{"bias": "none", "init_std_o": 0.0, "init_std_down": 0.0, "decay_shape": "linear", "final_lr_fraction": 0.0, "dataset": "wikipedia_en"}
Each number is 200 + 20 x the weight over its row's rms, rounded and kept within 0 to 999. Layers, rows and columns count from 0. The size before them is the row's rms in percent of the matrix's.

# layer 2 MLP down (transposed), 896x256, rms 0.0575, rows 260-293, columns 96-127
093,253,235,154,212,197,232,192,179,193,214,221,194,219,204,218,174,233,193,172,196,198,186,223,237,181,197,191,201,227,206,195,231
102,215,201,211,173,220,182,183,224,202,172,234,249,219,193,193,210,228,202,211,198,208,165,186,201,241,199,207,200,165,205,195,215
097,210,233,203,191,212,191,162,201,160,164,143,186,240,181,206,174,206,163,212,190,187,212,223,206,199,216,192,183,169,213,195,214
094,231,217,176,178,181,236,185,210,187,185,190,231,243,220,215,189,228,249,227,219,233,181,211,225,160,185,197,191,208,197,208,197
097,220,176,167,185,160,212,194,190,193,196,174,169,147,209,172,216,248,208,210,193,191,191,224,176,188,240,172,177,223,208,172,191
095,188,237,242,186,208,202,201,161,205,182,221,188,219,202,206,216,209,217,224,211,205,207,225,231,198,190,196,177,182,149,199,182
099,174,216,167,206,179,147,193,213,217,167,205,216,194,204,199,199,231,198,172,213,191,188,167,181,192,225,182,206,208,201,224,203
098,199,209,224,180,174,206,207,225,217,196,219,181,231,176,193,214,164,210,226,205,205,190,220,156,179,233,205,202,220,186,180,211
106,204,212,216,220,271,204,213,184,207,176,195,195,207,217,192,192,217,222,204,215,191,201,175,202,217,221,207,165,200,187,207,212
100,203,191,189,220,205,190,189,158,220,206,202,216,181,232,205,208,177,210,206,152,189,182,174,212,215,199,184,206,171,198,191,165
103,219,185,189,207,194,195,201,196,196,176,205,197,224,156,244,222,209,168,205,180,159,226,190,206,201,187,159,168,210,231,227,198
097,202,212,200,195,241,198,190,201,193,174,191,189,210,229,211,215,190,196,227,188,191,204,227,196,190,185,189,195,189,185,221,217
102,230,175,181,204,199,204,175,216,175,209,197,208,170,194,201,190,257,210,196,173,200,176,196,201,222,216,207,197,185,185,204,196
106,217,180,159,210,171,208,205,202,197,236,212,200,194,195,176,188,184,261,174,214,191,180,201,161,209,200,175,212,202,205,167,176
103,182,241,172,214,166,200,187,221,217,204,187,179,178,177,205,208,194,221,202,208,206,173,193,210,185,208,193,238,211,208,184,213
102,200,203,203,221,198,215,205,214,244,210,227,197,149,222,198,203,162,215,192,171,202,202,207,201,225,203,171,183,207,199,216,210
094,223,203,232,202,207,217,214,199,181,196,212,196,190,158,208,212,161,167,226,246,208,162,217,194,212,207,198,218,206,188,238,199
100,213,201,175,189,194,212,183,196,183,191,208,215,216,208,214,225,218,210,190,225,172,219,202,201,166,208,220,196,228,205,206,247
097,199,192,204,171,219,220,233,261,208,196,233,198,241,222,193,196,209,218,172,191,217,168,197,199,215,226,212,231,213,211,213,207
101,216,219,152,211,222,229,193,167,198,215,196,166,241,231,207,184,210,188,202,230,220,199,191,202,195,173,197,220,203,171,192,161
102,225,207,214,179,228,225,177,201,202,200,174,181,199,152,221,194,190,173,178,225,202,174,171,196,198,212,186,193,202,184,167,176
099,206,235,227,183,222,186,197,192,202,160,208,219,169,219,158,191,213,207,175,188,213,232,251,187,207,206,191,234,200,221,201,208
100,223,186,191,165,162,189,178,176,191,198,219,188,196,201,215,211,199,194,195,223,180,199,207,212,180,199,218,238,233,204,171,205
101,192,213,200,165,184,226,175,217,231,216,196,203,212,211,219,242,230,176,244,223,194,207,178,193,163,217,195,222,198,185,206,195
105,193,197,201,188,201,210,184,220,203,217,198,215,201,151,183,202,187,211,194,193,206,168,178,234,204,218,184,214,204,225,189,209
100,198,230,136,213,226,202,192,215,238,228,207,182,207,219,217,198,206,230,174,164,201,219,166,211,178,209,189,205,199,210,204,151
101,198,179,202,171,174,184,230,198,198,201,230,221,237,200,181,191,223,181,233,244,223,195,224,224,200,198,191,221,217,220,199,200
110,192,177,174,180,202,160,194,169,232,225,160,196,182,223,169,225,203,198,186,207,233,183,198,164,174,197,192,196,182,196,167,192
096,169,200,184,221,211,218,191,206,215,179,234,213,175,203,227,172,185,187,166,212,205,196,215,233,231,221,244,190,234,171,186,210
104,183,181,192,200,238,183,166,207,193,178,210,204,198,196,166,202,225,212,218,193,201,187,193,225,187,179,186,201,197,197,219,160
103,222,210,174,192,207,187,189,196,177,213,198,212,212,194,188,227,194,192,211,188,156,170,221,179,168,189,171,167,201,224,206,208
104,199,215,198,201,197,235,182,202,191,186,233,157,209,201,217,224,216,209,157,194,240,199,209,184,159,225,212,256,220,225,204,214
103,181,198,205,154,196,206,200,216,232,200,190,206,218,179,195,229,155,177,149,207,180,207,181,199,221,210,212,191,229,208,191,236
091,227,217,193,201,196,234,190,154,184,224,177,217,171,222,210,166,194,187,173,221,239,200,127,215,198,172,179,210,206,242,215,197
# layer 2 MLP gate, 896x256, rms 0.118, rows 261-293, columns 96-127
108,203,211,221,219,176,225,213,208,209,163,200,205,192,198,225,207,193,171,206,187,212,217,215,173,195,211,208,144,184,205,193,206
103,194,198,205,196,149,190,227,221,207,202,200,196,160,208,205,220,187,211,194,207,168,205,194,252,199,213,195,186,222,208,185,185
097,206,212,225,206,205,198,211,211,226,198,208,190,200,230,183,209,224,214,200,197,189,201,206,247,239,175,188,203,192,199,197,222
099,199,181,175,230,192,213,229,178,216,239,176,177,202,177,204,210,204,195,218,192,177,223,224,196,183,168,199,198,222,215,211,187
092,221,190,186,181,199,224,191,189,187,232,181,228,243,217,172,188,154,200,223,197,200,186,223,224,224,214,195,183,225,192,198,185
095,200,208,223,210,219,248,213,179,221,177,204,183,249,216,208,220,216,195,206,209,191,172,238,248,212,177,180,205,191,218,214,200
101,170,201,219,200,195,175,191,178,159,204,191,199,196,191,208,202,203,202,175,196,179,236,222,211,194,192,190,201,221,223,234,176
096,195,191,169,204,161,206,202,220,245,198,170,226,223,183,174,224,213,176,242,168,202,221,227,228,195,253,195,197,200,211,221,204
099,238,180,217,264,187,201,179,186,197,215,224,216,188,238,223,199,184,216,193,160,188,191,159,184,192,218,199,208,220,210,203,205
106,242,216,205,191,192,220,194,182,191,198,223,225,246,194,198,215,190,204,194,190,155,199,208,198,200,176,199,176,199,227,200,214
096,204,184,193,232,234,190,210,180,197,218,175,193,197,197,226,207,193,204,208,200,230,205,218,205,204,203,146,191,211,201,206,197
103,201,230,173,215,203,199,197,190,214,204,208,195,235,201,170,199,216,228,181,202,200,187,200,196,172,189,171,241,224,195,199,201
106,202,175,199,213,179,154,179,237,208,148,201,230,195,202,182,228,172,155,205,188,190,236,179,210,170,238,178,164,211,231,193,187
102,164,220,175,186,189,215,219,189,223,186,249,176,208,208,190,188,188,190,206,201,204,214,210,222,177,215,216,163,161,216,214,165
102,192,194,218,212,180,197,214,216,191,220,201,194,183,207,229,199,219,222,202,169,172,173,218,181,189,205,210,194,195,181,280,192
090,169,203,174,194,196,198,203,207,208,222,196,234,207,189,206,215,213,187,177,173,220,209,209,179,215,199,184,197,184,207,198,198
098,187,220,199,226,221,199,202,188,258,188,218,196,198,219,171,178,185,210,234,176,221,193,213,229,179,212,201,205,184,218,189,119
094,196,207,202,189,194,186,188,216,173,178,207,198,187,167,193,176,218,198,171,205,188,264,206,238,177,178,196,216,195,199,213,222
101,209,181,228,167,187,210,195,176,205,200,193,204,172,158,183,192,179,209,226,167,204,172,205,219,188,234,225,167,203,198,215,218
101,211,252,222,218,196,182,194,226,177,184,193,205,195,175,160,218,195,224,178,192,211,211,186,204,212,212,242,210,180,184,185,182
098,217,229,213,212,185,221,193,195,211,159,191,180,210,186,215,208,191,214,221,173,220,217,180,199,218,154,241,169,234,195,201,181
102,195,226,204,205,182,162,178,169,228,193,222,207,185,185,235,177,188,209,212,198,245,189,201,169,266,191,194,179,176,177,227,191
099,200,179,225,202,171,218,189,193,243,204,181,196,201,226,201,209,194,187,233,191,223,199,186,198,185,181,218,218,189,187,209,180
101,188,216,164,205,208,206,204,170,202,210,218,195,209,204,231,209,215,209,227,199,139,173,209,178,213,200,185,193,191,179,185,162
095,159,186,200,241,201,211,192,223,267,198,171,202,174,228,175,205,190,158,205,190,193,200,220,191,219,202,211,187,157,215,165,216
105,177,184,213,224,186,172,194,186,234,204,191,205,153,218,206,203,178,191,204,183,199,209,187,175,203,200,200,179,201,194,171,231
106,220,221,225,230,172,228,230,188,200,160,210,190,182,191,232,185,160,199,203,164,174,240,199,201,212,215,178,176,167,215,193,199
097,218,193,205,202,215,189,226,177,196,195,196,197,226,228,179,181,197,207,191,221,210,210,208,159,215,194,160,206,199,215,211,192
099,213,229,210,201,188,197,203,211,183,215,168,198,184,180,198,184,194,183,177,206,212,223,199,142,184,221,180,214,162,208,204,188
101,214,222,221,191,144,201,229,199,223,207,222,216,167,215,262,213,205,214,162,208,200,205,196,195,203,193,197,194,177,201,188,169
103,229,173,204,202,237,192,214,167,218,209,220,216,168,187,200,204,199,195,194,171,192,212,187,248,233,187,192,164,211,183,172,192
100,191,183,185,202,202,164,186,190,178,219,210,176,197,187,189,216,219,192,196,209,210,238,209,182,218,230,183,193,237,222,200,193
106,168,196,192,187,210,225,179,176,210,226,181,174,191,219,213,201,204,174,203,187,204,203,197,222,177,211,206,217,210,186,201,185
# layer 2 MLP up, 896x256, rms 0.117, rows 261-293, columns 96-127
104,209,191,216,181,198,188,205,243,173,192,227,205,191,169,196,204,192,203,209,219,215,185,202,192,204,217,197,207,174,197,195,215
098,203,214,200,236,246,204,150,189,205,220,202,216,196,182,225,199,198,213,222,206,201,175,198,193,193,219,225,215,230,196,182,219
094,219,217,192,206,184,182,197,219,200,197,211,218,201,213,204,201,201,249,198,203,199,209,205,221,202,185,194,190,203,217,214,218
091,210,189,240,205,197,186,178,214,194,170,207,227,183,216,175,195,192,200,220,184,227,180,186,195,209,208,173,207,200,171,173,234
093,173,218,180,240,207,239,208,229,235,207,194,196,166,223,189,210,228,201,223,180,213,199,197,193,201,187,215,203,180,212,200,223
099,202,162,204,181,173,241,220,217,190,200,177,232,170,211,213,178,180,228,200,213,200,201,191,158,197,187,216,217,201,147,200,214
093,168,197,225,186,187,203,184,176,187,193,191,206,190,191,210,204,198,202,190,202,192,232,247,188,175,216,191,219,242,221,187,187
117,187,199,205,213,215,227,197,170,236,219,186,224,172,189,189,215,200,227,231,230,198,191,192,209,213,227,200,191,201,197,230,202
097,194,231,240,188,202,222,194,219,179,202,203,182,190,172,206,192,207,201,186,203,222,243,220,182,192,190,182,186,181,191,212,253
102,163,209,209,225,211,178,208,225,196,190,220,194,225,208,197,186,205,180,218,184,199,228,197,178,161,245,174,198,205,167,220,219
094,226,168,195,241,225,183,208,200,179,216,215,181,191,201,233,207,219,201,180,204,211,203,212,198,201,174,170,184,179,194,213,203
107,185,214,186,195,218,209,222,203,237,186,210,189,217,239,212,201,180,232,236,216,194,233,203,190,199,235,210,198,218,189,217,205
110,195,183,197,190,183,229,213,208,195,243,195,209,204,221,207,187,214,218,191,208,210,167,204,198,214,169,217,217,211,198,183,237
100,176,248,212,225,200,240,222,235,192,213,214,219,204,203,180,209,192,202,185,194,247,195,227,163,190,199,190,182,191,182,171,194
103,187,241,201,215,249,188,218,174,210,223,216,197,189,160,211,249,220,200,212,203,255,231,212,187,189,192,210,189,218,202,181,197
087,220,191,208,217,209,184,184,201,223,169,181,188,149,210,182,198,154,221,196,226,184,206,201,214,198,217,247,192,218,199,204,217
097,207,194,221,179,212,180,172,191,201,203,187,200,205,214,183,157,201,184,162,218,208,209,211,209,228,214,203,211,205,200,207,211
090,185,209,209,146,196,244,205,223,198,193,199,200,209,197,217,170,217,206,160,213,211,219,219,231,189,204,217,234,189,204,192,222
101,200,212,227,189,211,215,181,175,197,216,189,200,188,168,175,184,195,187,214,216,222,183,188,213,199,200,215,183,249,205,222,203
099,207,220,191,194,205,204,188,199,165,187,202,176,220,172,182,227,171,194,197,203,189,188,210,175,209,200,179,191,177,213,206,235
099,171,200,191,162,216,175,195,201,199,201,210,189,182,200,208,195,198,235,211,182,216,167,196,203,184,207,184,252,205,212,152,181
098,215,216,224,164,168,169,190,172,229,175,233,200,193,195,250,167,198,198,207,182,211,203,222,181,219,194,199,184,186,177,196,189
099,201,208,249,199,171,240,204,187,218,185,191,171,195,189,233,198,182,169,201,188,211,159,218,205,184,181,230,229,202,202,220,154
098,201,224,218,177,170,195,191,161,200,196,203,183,215,204,189,208,180,214,180,226,209,170,226,196,213,162,202,210,189,157,184,204
096,226,213,178,203,221,172,203,206,207,224,212,165,205,229,198,208,207,224,194,180,214,203,156,189,160,210,198,240,237,198,230,199
107,224,188,158,221,193,191,177,228,214,195,157,199,195,207,159,223,216,201,162,205,219,173,202,209,191,160,197,200,236,213,195,207
106,194,171,152,191,221,178,177,212,211,234,178,190,221,230,189,224,220,188,193,219,207,149,197,174,201,197,218,237,232,207,190,203
094,206,211,196,202,220,181,201,193,211,195,212,209,210,215,185,179,162,215,185,211,183,208,222,163,197,194,187,201,192,193,224,203
103,191,191,198,211,211,217,147,217,208,198,224,217,207,200,206,197,191,201,208,197,184,200,198,163,169,222,184,233,205,200,215,191
101,181,179,199,226,239,174,178,192,193,176,180,194,219,187,151,191,148,163,213,188,213,177,229,214,187,193,182,182,198,186,198,205
093,244,178,197,206,235,182,196,190,191,228,230,204,177,205,187,203,217,192,189,179,188,202,229,228,209,201,181,180,209,184,185,174
103,218,196,186,201,189,225,196,166,251,195,200,219,218,189,211,196,174,171,201,224,198,212,212,215,221,191,203,234,181,208,234,171
100,224,196,194,221,176,202,186,202,201,205,191,164,146,172,201,203,200,182,220,204,174,189,203,217,239,189,195,178,179,209,173,204